Weights of a small GPT-style language model, trained from scratch on English Wikipedia.
Size: 7 heads of 64, MLP 1792 tanh GELU.
Each number is 500 + 25 x the weight over its row's rms, rounded and kept within 0 to 999. Layers, rows and columns count from 0. Numbers have three digits each. The size before them is the row's rms in percent of the matrix's.

# layer 7 MLP up, 1792x448, rms 0.0518, rows 1505-1611, columns 320-383
104:516500499488475501462525503482502490502486507447551523535522492504514482474542520518521513498526461545467528534518462525523458472493521498511509518489486478464452513491539403479471492535488492
100:503503554508495525506501511502518462413529548525487472503478505506526475462535528474515507554471508497467497506510525512500479519461500496518537565499483493518491516530521468497507434452493526
098:500494530472459512489520528482542526496513507512500517509532467520503520553524521515488497499488513475472508462499529497515543484484443463462533472506525495510516507506482472475465481482496495
105:496493516473498516523482478502503481503499494472489552544504486508547494491481526488485492518500511484477488489496488504504508522501548514489528499492525537496525522516525483495518526498489455
106:478496521509481510466480523473530496525520462527463501477509470462523521484520504493486491503499501485486511493496477473540496471512547500505523508519460484494515512487486522477483506467454504
115:512524525482509508503488535493481518492453487506468482489504513540541484490502485517490467523498525508497543455499470523481520494544522519454505476516509521490528544468499543504502517499535503
103:479499522520551476507499475505480547437503495508498527518509519522463470480474515526485544552485491517548506476451495524524529508500496498491503515505534516472535515516533550485515495496543501
103:533533518525472530468462503460529510518491536516516465522534483489519524466496485466525490487467486519423533502494539489522528440511525486468481513485496547512497484495493452474488493515445525
074:536478506483516517461461502476560498500487515491534553504514513505480513463479502495461486522549500461466507503499497532502483493510489490518450510491518526506477526522481477461447432506501516
099:517534560525553478510490481485544506451507451466489472541525518494487507510475505533516515556527488468478457501513485540492506468494566522492510493498521518478520529505516433469493520519547468
083:476476491483496471492480476475522533557500501521486483480529474524471510467500516491542467471497495523470531511470481488525479496516495481476469481483498461504522534498468471494507512512510484
073:519460495500530515490496480499521468512522489471494507509500491493557478515467445520482515523461513473520513526493526506470487489515516502544477496467508552477523509498518491481550498493530510
122:498499535479528513484528511483526504480529540520538496498497428516478448515517542465493494533505479509473522532479476476529497490484506529507488497494510493470490503516514496488569495496515540
075:462522503487493456481511525506513502489476553494483539502503485532515513549476519520497492544474523502457513566513487517522492497485466526485475510471509473451482523485502488467504494494463478
072:559489502466511479478529504492503569560493497522491536529517494494446489505502474496474538517557478506531488483532478521464451517485498507499529465494503497495529494535470507504521447500469519
099:506497510490496506490521540495472515527468518524490494534482524511516515500447503513528505541502486501508560549470491541523527482527501540483492480455531577494472503491538508482519473513512490
086:496492542504484494447495494487506481501494510458479508543499510475486471498524485497532513483532459490495485509512561493537510503464490493528540459472503508496477576487506493488535511549518526
076:487470494502491505499501537495538475475495526501485524533519478525481501488477493540477521478514524504521494545524476528511531489529543529472482514503482485474516523513498503468549510499473488
110:513511476469510490487494522472491509511514458478508489493508515510529481515490481471557455516476514523503503480479479474502498507535529499508468505530464493500504549515507531471467491495493481
101:483493557542555502506498499498481548488512518445471451542479472522493500511527508480511498533449510496443515506450518511457496527471475488466466499466477484537543499488499493491489528492543557
100:501515468517495533493490476464481485511496517508516480497490493454505452508539521460513554510470446537531486484477507462502511378458509525529487527518485475472470525497527467447513511493481508
116:541531461494454446489578503485484520449515472493496489508472491481546503525534502466521461510511523499502498470477475495492467498506516476502507522501480462482497490465498509490519519500500516
109:518524515460492527494465467476495470494494461520495506512513515490500501493546471506494472495489510482478459529471465503493522493542507471477471472508496526476543526512496506492546528517443500
074:506478482521488526521485511488469507499501529485500510486496476502509518457545467498519504539471485452464530474483469508514480455542528469520496511508523528436500500541460478480502483474465538
116:502551508488495527476472512486494495477490536448546462480477492488499493492485517515501488546457515444464500480505475511539490511506477498520487508469491532529468483480544498492509516519519499
115:578461533488471536500540493482489534499487532465465510512513508476529512525509525521497462493535500528516526472541501534522489489483484478468555515489550533499486499503529526477525527493518497
097:500546491489500479458492462478496545504515524494482514515527510551490483475486498470503502548497500472517538522495469521520540480520569525439486497509522507508481510511498517480488481519467507
107:508510546498503518495479475486545536513518505503558495527487437521495480494513505495492550549532494459463469536435471488538471500510534514490530525503505482462554531518512500498513473477487529
113:506508544477502528508544469494527495461519498473504514549499493542509500492496538525496494542529531494465568497534488516480449490498516495486507510486491510492473509494509507488515506459482471
107:506464553482523487519492512485519500535508479456533465511495487522486485471502470477542554489495521512507489479489501453512519489451486505493451525534493495498487519510484455485472535500483463
109:532538513481524507475480507490525497533532491447514523510498496445533492517469538520481492475459533530467476451484469504500507494515487457498502517489523500493499495511530474496484526511481459
107:502447485496504515517478476469506538526526496500520476505487474479509544474548508474531493532466477504519529495468528469507485470486483515460536480523515497452478528484494549490497502532505518
068:479523480485473478452517498514522499502489535510483533503510445497431467497448553531474512490509472543519506521537478470536465494520520493506492458519494433402521491509476514491472454502474480
104:489486491474510500486528482489519514546490499447498536483558511531492475509501562524548511534486484513470496514459511498512494455473505460503489537488468479479515519451492502470524513481503506
101:523510542445497522503513495479556469487484492493512546535533474489443515464479497497473512517480484445532487487480492510508526485487530465515502483505484531495506517554509524481492470508497545
100:497483504503481490454484500494507529479528492496467522518493471516549483512529491521503479510509528468526466554496512500489489501501509545495534507517506471477461482477546533494532481531449480
087:520497490472490560509493509507481512485516507486537510502502462495467490500466513521529503498468491503478511514459479536542460485494504533468475505501490516502436535516517509492497492544544503
103:500495506510497513514515469484502490522497524471498505518529494519496531533533538447456481503457499538487533546479489463509500491493495484454482538497523520480479493519528508495504525526469543
112:507509505471495520491520474484515465536445476485535497516489488537479536521497499523494553525504540471471513518513446460503462486473456534462528532489538551489528548506553495498491484512525456
108:520509485524512494527452441473504553480498508486503486515520522489511509548510532516523499509473496533479535488470532485470487472534493523515502487496457509462529475482492518478469541512497498
116:516495476518465481523501473485526514519516463482473483521494479512526535507506509498487532516455532534521491491509524451540515497508530501488449506522527514512483531507530484492486481497452508
109:501468490525506486501459497468486528463494496460464500500508494503517513510499523515500480479505520470488500489496525487518491463510556523517527501476466499452489527499459500467489473496487496
107:508533505456527502477530493478529496464511504459519450508485499496496497482479538483460513512476519500531540511533529454506477495514504536499492527472513506522527500509521434486486478497550537
093:483496494497480447480525528482523566487495553459515492541501457510469501506516460510520557516451495496521480507483480531540505482506502516498502521492471486444537538560530468495520478538522493
109:517520516433527484480504438511472535444503464513531479450510485528488460498455503507507453514489547496442529532501470559518508508491484493499491508472516528482550516546531487500491498460493478
100:491533466476497496508482485495540455482519506462475468477496474510551481513461496478469551517483539473492548497540467478533480491527534537512489536502461472491503522488523522491523514472486469
115:541506510464536484515529469480518485491552495505510516475496515540439473493494468516466545521491531498553496473511445491482493487485452464466505485516465523507486553536516465473510504526487513
103:509532536482519481505504488502478530477523543472540445507562510550466454478454452512503507550499517471498515465501471460499502516495467489479475551488498527526519510467521475508496464513519470
115:505523496506489507481512478483565502497483466499497517541524469551487548481487477474507506509463486493502519516478460539525517488529536542471493506474450523502524469491502498490547493498511525
109:480481526514510504475501492477512459482442440468521527507488502478508520499475525517507532521494488457502509520514491508493478480530541513480505482504488509507495517472542535464494455510501470
112:496496487518485498477510492491475514485462467493519497543486515517473536502509512508468453482492489537483585535511488554505471481492529543486502516506483497478491463497504530482552507510480486
099:523462500482481515469493540486481499499494525488515502519525484467504520477484519482504536494501492501526520503515566509515466487505476466500488546480492485508496491478533523487521475525507502
107:505529514503511489497492470480498507484520485483524494513492505512492477510531477527503519493486501498479508528456518539518533496504518484504517512513518480445498495536514508481545466466492496
085:531552487490524467445494510481494481504526508501515491511494499525517503465483475522515491498480510451533527471455483512505438512513489434520507518478515503515474495546440494475458489497494505
109:519495551489512463527531512488531518474524497471504485474492498528509502519509532535494530527524532502467502480488496509545462483573524496486485518482492505485491510536513500476492488495512486
109:493543574445486521490527543497515514491466483515491501475526503536510523481525450534509475505492598508471577531489476545497432502533554519444491510454518488524507549531490488501515470469519498
080:474499503504484491473489515507461468515507527481544429523513530504498497502450531517501492533456525496478472529528488505509464521561498489512464508513472493450554499477488421499506501513480487
105:565494482499482531478518492492503536497522499487514500505510457512516452517544520503502471503474525482514501543512460468521445480530486436515501489510532529520492500512483426503520509492503532
111:550441484514442494515518483477515495525513482528480479481511531533526519526473511452544436528534494516568546484470488557485524494517547520498471540542502480510506497534526492484485493477485450
100:518529503493484544502530483473473509479517501467496466512530487506483475506497513491499474491519517526529481532465522528501504492542511547519486483483560431503530504542520510481496495499468540
107:491550531512487506499502501491501508501545468501460473561501518496522470484510506432479548508474508496452503493504502496481535492533489468493511502500497474510523469488472460477475516509483457
108:499478503497471461509529526483497545487484488481528499480481453510515476508491501488514487529505494470497491487486514501505469479471516505504507536503511510502516492498510482477489472492500497
114:510535495464462466436501488484497518484530518468505518483476480504500535505496506469498482518486539480512471483491469503515538515508530468488510480446508476529476500535476421495442514499476515
097:496492493503456485484497492465467477495488479519484527491525499513511486504512513495550487535501512472515505561512465477515486430502550488532510514473526471494496470508503477477520475510480517
109:488523505521470535511488543471488527506464500480482496527522458502529459492541496482502507509515495509523469488480487504479490502538510493517522459535467469510498501465474552475478505478484518
088:518500516457536546462510477491538472517458516480490488485525476499476495525493526497458504499526484532494519514479484465481447501499477533454521484489502458490554487483523510484487468532488507
084:544532533507534465485499501490505521523493447485520463539483467536482476505501486491528527514495513473483525457507508466529517489496516501482542498499507493456545484473490520491494498512530497
069:538502496513512474531506548511479522513503519504484510523524487487533516457477494482594486498430496454491497548504484521527527497531540490472520510510485554506499546501465469482495508511512517
099:532456465485480448497550488499525490513469519465473475474461508475464519506501450492503524453526513480464534501518525490512510528557506482475503468498511547499482495509508467509467505514464495
096:491507512520498489537516529492514535512477480497481536515488524489450501494522486494517518507489484482490575508481541552519496498480465513494466488462502521543472479480547499488492482535524484
099:529476496492480471530532482497496482493521496513503490462525520493515527521533470465503516493511520495512506504465493508480502497505460459496528495493504511446536496524448491495462499477451550
106:505515490495546487504500525489493517513446503506536524448519468497536474531528537499498461497488526487493501511504485550531480487498540469508501497511548473505508491497538460489525470503495487
097:466498530476548531512531485501525548504467508483511508470509503493458471518499503505475549538509494489545536497473553475490490492471499556487504501493476485499498509498526523491550525478501480
098:483499526513500487442509515498491499488532545507523480501460485507512516497472554461508487507480506487495488484494522517524536487464495488510518531462502527517541523490527482472542480472497478
131:479532470491517493493505469487540514500425525517486497494578457521482537487488494490529557487492499474523501533487548525495494483548547523494506480488489498522516567483526469493535470531470493
109:484502520495473503493501459481498527457518515461514502501521473504494518505516550522533524550514485542507508465520469542505461506454469487479480494492479503458531491513501533477497507494487475
101:471477532475497518501443493493500541477556493500499504535492494475478471474495503539475483541487516513508477482465516517561492483512510463484525507534504511499519542467493474473536509497535472
106:519522498502478524521488507492533487517458511480494463483498472511516508535471443507522471493434520491461552463485489505485486509535471480458532461460500507506500507497509476500479495496470507
091:485525473468506499493506559473496460467462492516511516464488529502464472468502505481541531501516489533493456534495508522485518478513516544466533534491502506520465529528491518495502463537554467
073:480518481497464482472466510502510454506497487492503493537465501531505522478465502505487544525441514435470534515507548507510511517503502478527482503491514533500486494589552520501493506521463493
105:522493502445484539501554513491489478501526467504465512493510440493508488498533476490492526518503554474521490554491533504469470513463534507442527475468571519518513476499485490484465484537500563
088:487552472505522461501470469485507540519510434468516524510484435533473513473512480462520514541482494474493504496494494509550496454484512494496470503474499502484518511537504471485489466497546534
098:480527477521473511466515495474528546528521526508528460522482491504526528508432482484507522533494477480525535481467469460534535478500517520481496484421495526505488501505519482497500505499475455
115:476484563455501507500544478493481512543491470511510486495555419490498463511481458533482501511482545521473500500507509472525502502469503507428461495486517498510531488502483491485502489484522516
110:519481479481514490461513499494530467522517532507508486510528488514472478497499510492500524499499571523477503462483511512514459523546526459469469526497513480494502478507511491490517480520483537
114:469514490484490466469487508483493541510493507491551486545504473483528451526461495495477530489480472481468544496503536498558506462509474516523468510467525509498588520505514506480539500469469517
090:485520531500551537489481497485464523522474459472528476496556545482515479483499485494512515502495529482537532539484536464546509476504528570467476517500501514537530531539479436478491484517504540
108:508534502477519528526510472496534501501492473487465502530520457501486465526485496462482517457464487444531511521537501460516483496531520488532487547498477527510513499502539470486490508493496534
100:508460516531497490496512497485465499532457513476528498522483518495469532495477473541509480498538490467504499509532497470529498470528504523527489483454501491524496502478531476464497512516509488
111:508506504496557515467520496479511524485487495466488522537548556517508438475526500451509469503513500495495545524510530460488461490509531465493503513502477525498508497452506522485547460484518543
104:521528476546494510493473514468461541509488527503474464486524477485473518534475532505559456508495493513522482514506481489469493465493464472458503481507487504531525518486510470465519491477512474
070:490451486505506462509481536492498498467541519479446512529455499497476498462493485513554479519489511484509484509485444531566513499502479508546539538498485537480476522502498496481543497548548454
104:519450508490467446472499508485499494526500486490477513461509514512493533495507520477507496490479520466525516514515485542492476469492463486490531490484458464482524474472554501476511485536529483
093:530508523478493521478516494486472484509504492498492466513517508472521469511480487472504530481508491480507519480496519475553479503513516494521512522473497495490508555491547483492513481468456513
097:470543520469524494510510538491498538484488496481464434539593527484517507475489470502524481513471496549526498453506497469488515454501499516439507553481534495478507499491505543473435476524504474
097:523533487472505502510499549478509491479518503493545469477556514462519480467510457516536513495437513525517512493523480474470500495533523459473497509510495513500482508445487471489571524545507485
107:489550492490499483506508500487517523475503487475531513525501513574469470488489525489526505504495560497484478538539468533519486460531523487504516497511527486444518512555540443500500466528481532
093:517483539467502449482492506501526522507504500470450518495522502530514445482473478472519530510521522529525478517521502509512513520521506520494492518483525492514553478522454480511494489527499512
100:511471495476531472486486492488538555499511491506505524505539510584497501469472515478478491542461544482482511492515497523525490498538480468493500504485456498483495472505494516494474508470534471
100:494495518466483484472522518489476511484510474519517512523523486495530462451529483465513510505506492556449484493525494506521500463480472517507508517480509519532502468529491485478488461533549482
069:513506486465518510484491501496470491489546512498488533521499474498448504498470507495548493502484510544540465540469473500590470496530514532509521501494541521506474526540441477486491460540518518
098:523491545455564528501495491496500483524550531506504545471490482494495525498488519483501520485497540487469531519515476511480484529547571445450501505447529525520522487520496534489524492496469516
107:514506513504508510496522485483476527515495476500505528511503522511457494533446527480483521500486512455517492487516526480520544495560499472495456484526491512483524542537479468501505495495470516
116:524499507513516502539485461475504535507512488505484458533506500518475501518540532484490516516510538454529511491434524508472515486484483455456501492475533503522551507504506507486498501531492515
106:525465486492538480489513511486463475482548500475525481506511523511468515497544512505466518484474485502526516504506502526502480435468470484525474455478516499504510516512531472479489452551515472
100:510542519492500521540501468496529497487482470498482503515530469513515511492512537509471489513483513501463510506449493453535489479539528534487476504485502521472503487480494539488475506472480571
106:528541540482461496498510468480486510561522502514507519487526443513512537499512527521474546514502539503463489482506509468488519488485481482465489527508486506510517491502509483480509519478455507
# layer 7 MLP down (transposed), 1792x448, rms 0.0503, rows 1505-1611, columns 320-383
101:519504502483497494512490504488541507477473531526515480471481467498477469542489480512515496499504536498531469503513510542484545519496524493537513489525507483518515511518460577505479490492476437
081:485515520524500486511495471586501514497555520439492529494507501468481495540514471460472480505481532507519542512496541464522473541531452486507485504483495518508527456484494479558495511511482529
095:459508536517512476487557485561506464539521473502505482474469518498530530494486472466494452487487476503489489479488487531498507553506482560493502471435463498468513530521464531543488497476455494
103:493496453518502504455479510507501507518491478531482500481518491515519489520512510490503482501490527498504491506503466487490499506509501496496480516563550520496523449515501487483468474475508490
106:477543528536519482510509524470498526518508452510502481463484503468496527477485479506531526510497547528482496477518458510494437522493518490446507499433537526504497492505520514483521506509526530
128:515528482484511493508524490437489536518455526507520511496532483536496493521488543491513490527483502511494501495473492533523528468480518488517480509500543487478540520473500511436456487499533463
101:484512480479453538511495514479543472538529478472491540492465486522469486498485468517513506490496492474482511466515485511517478538422473535533510481458460519474501486485507496508501496492507500
108:467521454519497510493529521478501470499492469516503510468498470500531501507507470490497476516506451486519492504540487527504506462448479558520528511494514484519526491508503441478452512512518461
078:507479499526484527533493511430516526492492518503514459481502519490528535512552462451471498574525469507512500452493454484493513467498473507483490529516530527467519499514525485437470534486548544
106:504473497487488468521500529478455499524466482524470500476501523504490457509452542456564486504515467471476476489543488520484515482508542488552512568511486549493503482503531507474487490518505511
093:536527488508496527501480488508502505497519473502524540504497501521492450544493480503464543497518501506515497508506547469542528528502511499501480520500527480459495489481535477529463470518492506
075:493524496482458535500476483521497483509502514519511448459487530497466504481477496496529478519518526486525466485500515490441512497453468517490515455458501510542477505519503491490480500511493482
142:500513504460499496497455518490487493487478536544481485462499493483501471535498501496505514519482489485485480542484488481481494463455511497511547504525519484517486513518503454499496549513500518
079:508481459495538575509499491505495497521483498524483534494531515472477512547516472490520482516484481543517479474503500520511521482482491493523500518495492502503482508514529478547483484482501479
075:466501482525485560531514495532504455498521494516518494476528486521509527522482528493495506464491464521465464510488471453469536519508539474534528501456487520539469502463475510579495511498502512
090:461535521543445495503498478448546478492485501475490433478475494500518508513506475425482489493514490493475443509517496460524464463537511522489480517532513541505555492461507475452503521507500467
090:483501536533455510526546496524516487495495494482519496493514504509500499477518530468480512540549497505535489475518524482512475481485489514469471503491497493525508472506493481492520499476499502
079:481515463516456548567474499492517489484490502455534467499471489482472497520543503472464492483495505535456468508467485545461531505519525556485490522507501515468490520506514504491484510525500512
110:481489460506526500489490485489483509481483510470544518532505504535520493486509479521471566520496490528466462524507494446484485481502494496462501463504448518465483481486493471464504527502513468
114:491464495517488516467500460450475503505494519468456535507508518465503489501496466486514496544479451512506483496471480446519517438457518543513498506491495504519473471496482504440481513506502536
092:522522526450493462465487526539538519487496485539517518507472514546481533470494535519474510499478568505506492503524496552471471540521535510457492487497505531521530523530476555471492474506507485
109:505516493486487504516518517514504512492487509494522472527503511456457487485486512522503499542492496498483487484486502521528490514453488527463493485554433492524480479490544509501520508497509499
104:522503558507468439493555517489477514501523482474457509506479528475467491494453499523495504537558437508535461505507505527509474509494503471493511520539531530514476477518519535492475471517486545
077:513493489497480518504505524515506475502501473500523526479519486493535500518477495520502481463489504524487498455483548472478469488567509478490454445522482509491469540464508492490532544487517503
117:474514524532462508524487515484486506516490542491485523500467484525471500495481488483511521513504500493507495499519534534501483511518494496491468492430470470480529447490496511470477479474488486
119:478540459490506520477464505510456488512461464481485480528503514554540496516448469502508494511518540517480529512507490475489551552494459523457531467482523496482516530484474514519477466512504551
100:464535525436514496523507476488491526525519529494510523534431520536488536525536461531487484473468503471457476500465496489548456542517477509500557483476487478504496514466514509539532461499529480
111:528519488472523504479491534543498489462516570523505502505521505504498518531510470528523488459489523493498518470522488491493510490493465511499528500456519480507472503530485453544535509444475543
113:508476471490493516477535514502509452459521491487532539496508520541490500476535488496484525528508486557520502450489509537509494495516497501474535483508485480475539549524453482499495445489518491
114:447516494495531502486535544496537508502512525482469476512509510501513518548500492477478523519524491461534550462507485517467498458484492515499473526509479495514545489513495514449510476470547492
111:480496513498478517491513508445523483541534541462522538512500542475493527471507521529505490487504516502496462478510515516512485479492509507536549533498510473465555480487515485463504461435535517
107:480543473496522506559532519477498506494490556490511475468524531456533496492481496519495520498476507509497479491505484462486465470511480503491501442527526493499501466505522487469514520471439457
075:441507497496493522569490486478490446502485498471477483487462511461515483555497548478487468510528486524478477456437549508448524450485510533495505508556500488521497508451528492471489530475541516
097:511519538519507501532487536486503512506487520503483499500462511511510508506489469509490482470526513513459533510540483480485529476456509509483545485486484502531533549492499532472464521500505494
098:496492486458515538488474487513490512459478483479529467484538487492498476549520472517528498483524489483496488463481464487481471492504511526539500484527490529529468569522540535505536528514486478
117:512474519497499510503529485502448517544485516475512520481502529505498538485494464475502504505492539519522510495514498510511498500484459490495514531455515496494492487503507506489502512518534492
085:466502535506485487548493486487497478532499527522461480507503527478502501436485516482534491471514507451524481552544481495494513581497549499530517488484478488510507503525551500530502531486491544
101:522532450534484487497476492473492506489506511483486548474493507439530470491543522520510533513502495493477513496491493482508480479493478539505519487512503481487501462464506512461525520477497487
114:519506534498496515484547503491455460523534522522474479520454488499512524523464468553532516492508481492507466488521483510503476466493479482499455501469523520494501488516523519453483477474493500
119:468462470512489483496490488458483519438474477480497516493525525493546521492531534506546490550547531479515511494531476500538490474497506548513452509502507503472498477451517515474512500461498499
114:504525485463498521493503477491503525516456450487493546522495495546507523502477508513513499545493494488526496462524534491526520505531543513470466506507517494481437478505513500499460525500532491
123:458464487502464508526517493471480475523476463520504511526515513505505506523522554481543486513507481494494486481460510442532513492483518529530489520502482492506512479516494482432488537526500518
109:516509505535498485508510530518434470501482426506467477487534483499498465468468531501525482496476493542484527495485523506496484478477493501521480516465509485546512491479486491450516487495547543
087:534458506523510474499530509506452535507480540544510533452481468503509502460517542542523460443486449460526506545518529472503478491462509492485526527521490496499481523440503452502499533486504522
087:516535519523514489491453503621488545529487532483475494487519472502489525533509475515509520495511491497506507491508505491524477589492514519462526504502527512501491465496463496592483510519487461
093:500486484527494524518536528518507474532484484522480532523470500518510512485513486505521531499516482491475466531494524485504510495486532512516436507527513536528493548513512523516521488481474508
105:550487488531469522522469494524511488459531474526464491500497493462478525503492469526495519479496483489516513457546494530503515525506473477487541461514488499510503531532504502537491521506485526
103:503478512488467510519497500552463487464538532515421504468475526542503483487519507493495527489503521516506533455519491494488497518516491499448493511472535494517527511511484487518477512534482500
119:509483548480478492529526538495493472480535503523531498516479499515478521505495506503488490490505518525512516519525450498509478542479490542489494505498480542487479505474507460522510507529496470
125:500502497503477520478481501508473460497476510493501488475513496465482518449490510480513506473519579515513536493575489472517516493508527478486542503512489494500506473524504473482467497521505453
113:523473511456493499456508483469494473487502485545506516509466510478507499525479484550483452476478515493531491459474473508506438511505525491514516518497482482495508521465507499469514493485492495
098:491522482470476504481535522517541487495546520520487523518495499482468522531500491446532487474502469544504497552519490495492516498494452522454508504537471496490529572501473523472539504466523551
108:492500514478490541482452525474505511485539466521487510526509478518513515504495531536503471475513536489496535500506514507499512480482509541542517475511509476483506530498502541465468517519461508
090:483469498480497526473526555516519472479466499507523536511506497515511507528501556470479500499476508538455459487489487512454539460505483523477484542515490493520525498484464500466533487526542464
106:475479453532519499504484505464484495503514522528489507454547505496494510486461520492521479530527483493484510493529518539498488458473496505541481519477504460484503529526487475432459488521518517
109:516503544505464507458477537505513502513475495529464518506474487466520550505521468490533473469526430496520483489528516494498535533532507479541498494513504472510467531498484512495496481492505502
084:498524536503517523520508548526502457526501503478482530450478518468513500510492544449465453513525505520455539511455486506491498492478497494489475467540493483491463481484470519528510518501513506
107:510499467527504520487540497484499529486495506558488544486486496500484449491496469464450475488471446509481566464488495464519539485494466506533545455510502522472498525520510519491518489541457520
116:501548515504507525515494482486449509504482462513499534494559521461495471529512486456475508536530491466515492486530486455517480497476473502520484510566465515474464491501484488491495455503489481
110:494523486446522498473528501524525490519516542504497537507529513488494512476494445468501524500496496495524467542485552487541470496495501504485501519485508518502519508529479462478483482498489473
104:463545508468496501466512473507509490508478514495464517511510516538519492501484504488524508478438523527493532527507498476491526494530494482482471474489569519485508496499509529499556499461486445
116:528522508497506483565491449479457507453500504490477491469491482534512506492484508482502501493475553491527541516494482452511514487503543505545508546494480516492480511485506482483510513465468519
111:477466494507509508474437514488531489470509498518499524489468543505515477499499514507505466475495511511495538517521494479505534497490519443536519441507503549517481502498479513484516510509486459
101:490534510460462463513514481458466542540542575486510514505494534475479540505506494507510496471509520499522504488473496487500493504520472466511502476469511491496506485498498492472524489489528506
114:550484526497524503486517489495501584539557501549491554463519481538492511539437474512495506505509500484499480477460500476507498480474531504500487509503509486498496484496494465461482514511548489
095:507465472526507443509515494501539504486491502536492504500491493450510464465534465490534488485490469494491469475476544485473490508485515472502499475475537524504489501481500515511473503475446507
085:531486531519506495511502498539482547533466549533503462483501528504485491527560515505498525502490510512519500492499497509487490507510498490473432506489470503483498487465478529553481479487492539
081:450485459482477517545534478497505516474472504490530473502479525487534466549512482455507450486514525539490487481500513513486553480516470541542488507505511513507505499469530519537491529472522502
094:508498472479454476481487484494502496492539549518478506479516488521485509480440553559477480514532471514518515498495509562481496495463580513499537420486557456483503488545488528462512511483501461
095:509481536522515525490540532465552489489509488520474504491508511531525528493480488493503496469533481454512489493515478444486532478504480505496512517526459561527489505463464493426465502507515508
104:508501474488531503513515434481443501437507558492462494503512486493472498494476526481510445495502516467505483487488524515505542487471480523513472553488490486494533479502475474466433469459514490
118:477473465500500492482525476476465520603466505505528535483467520461489444507501511534496513513514476514475472475516510497529475466524537504473527526459504513464503486499462531478460508511550488
104:492502501530464459507501515480483522523493515514516529508515477469492484530452524541503513526496502517448462491478525509491539477468509537516494521519470483527456464456448514457502478453500475
092:508476532483488521541496498512491541530496482532555539476542498485503495534491527478494503517502497497503479532516493470482503536494466494539503491538531519508532500506532520541482479559455461
127:502499510498530533517499488461509500540481514533475503523526482471483499443471488550517528515484496480493478507491503518499501476487508496499479503489477482545489512474478451467504482516490489
087:467502528500468518460539497555475501499512493518483524535500482512471493514501494538450485464543526474469482510506515459502531556527519490501513470537572501530480536479447493585525499551459488
104:453468486531464465537492533509505494525484497531519531507481512458518488521442489508498489527499450503479497474537518457485523506481452530522519482481496508472493530523521513518490515479485530
114:486483517457465521469497500524523464494486471468506525560487507563507512500520510509505499530536417524520516518510498489483464528505545503487553461484518500507481496522495492503496510533511471
088:473478498507466511457447456515482500530493526524502464487497491495561533491507471482522467508484549527524481466552447460518514551502449500493493479498516522447496500504520489528482515566509518
078:501513472507525512554472472541480513484511482472443501467478511448512497549488504447497498518500513491472490497508464491491538530449512521472499507477491521494495500487499523513507499497541494
098:471477507500517494466481492454498476525476523521490522447510537497522520513506487563532487461483493493518473487479511486522516459517541477479512479494516534458505459486456510443550495515511504
084:515534510498481549490529485485472480502460493485503485504506524504502518509485509466511520499481523481496513527543461511508515471486497499498523499530506526482512493470493499464508497434464491
098:491495512526522491507494512476492506505525512522467466524516493452487516507511490463477464458537464505488495518492541475509448486444488543523494492517517460489518500504521491527538484532465494
128:517499527490513521503516459519474483517512484523526505455530486465473502533489468548490516472478507473523521528509498454506529444476499518494527514491521460516507445517425493472452469554489537
110:544503493525511471522518519516536483509510507481521532533498503479488482525491484492492504515514534484563551511510433469493481525524456500495497487545514521523518490506493489502533489533524465
113:449499512484471492482522475459560497540473470524509502518483512500472546490478484460552508480508467499464516501543482484514519487536537497482481490527456539515500470499494459444485516484527502
094:551463504494519500481504465545502496537527588532516524526522515506514519531509546511519507515451486515502475488498490551492501499513506453526516452475526474515496523489540501554505505492488529
108:493427503460544494466469487482530499491480494522512505501505530498453493489485507506492509516521496516493461484496566508525465509443514485502514531478525488492515491488551527496457480507514526
095:516508490484517483522495485560498537480511470528480510488475502543511458532484515510512510469472530507501520511508499473504534555509515471510510473535515517475462484490484529588497503519487508
108:489473520496520525516512503484487511493549511522521524499504487522537531528518459478481514492445485514483496516528495501494536482540533508463539462501500446489525549488481500524464508523481443
105:477491477501517472511534479485494452535498513531493506495510536521538486523539487460483489508512529521486506514454504518527507506482546547510559550478499482526492579496520491503515499511498482
068:473479498515468560512468464513519463509508499531485450463513514499519498542528514470552518506530473537498477509511487517503504535460540512501494511489505559491482470472515472506496500477479503
101:506488510528508517504499512487509519477498523483499506548517530518446486499516513493460468480501503489515523499483499501507496463480500452484467476481540522532503489482483529457469497472533478
097:475556460463502498520528500503487514488472486511497526447518529492490521522477502508520517540497538481504517518484507513488518502502471496477476541521471484514517508493510516521515458480533496
101:518482516510526526464451510519504495479493535513508549521495527531485482496503499442464510484536475495477516513512479508502467495551498516500489490500483452505481550479528509467498516535527502
098:527477498512472530493523501524489502495496478524527465471529491451500469492472490461530511536490506499484513468474434515494534527525494568543535495505472516514486501523500485528485525493554522
104:474428454500517515506467456477491470530508488533447464492482557461473475505525467496506494525517481500511495520536526517506489464478496506482516470435506485530513485510465488417474521473508471
078:467503470504492504455498455579480520519485480506528500510493527508492473458511529495489500483450478497476478525539540516535513541522526483482490494501487518514509534528493461589513472450484463
096:480532496530484500508526515523492456495538478490472447478477503500509510508504449507499486486504491476491492521474517485524507534491507519468564479504534480524467494513495504533531488534496520
109:494495498509493490498454506492558479521488487491483508518521525493539520500537481507493518531470476499493524455471500504462475480528501479514491496545476507546499465442516493532537529473508512
079:465502465519505524521487480505525484479460495490472474465475526466468501522466503465526499483536479522477502502461518538494515539439494502447533505525464502513473521499508537543494476512516551
105:468472519499474491528491502531562501465447486546497505502540518491493505514520494501509510515521512477506487475559490543487496551487501529471504494503479469534503510523470499532461545469482485
105:498487494499479483507533530495535493460506532477496475465474518442505482477460489564507462496476537529442525499483480492522458529488478531491500498472491531517505494488528518497512472470484484
125:461494507496498521477469476499470509468545527496508493523496505463552496477500483477511456485493534507519484496495520490470501477468513492498458504493516501534533481497526518486487519476513471
109:485551504533535519503531466524500544452542481496511470507500484493510515512508507498502482563462530454490528524485476514523506521497462482512499490504475539531522532485469540531468497501500486
099:544530525513526536498531467513508549506517547511452485521496507475474490458477532474524443474520475490514514508489524474481468557541482523460517476514516502510536521510528477501502500472507489
105:504488518525550504507543434510523518494430484496508488549524524444503482523518502517498509543503527531533505491508499508487521476534469474496473508478511518505457475500501496509495513488508454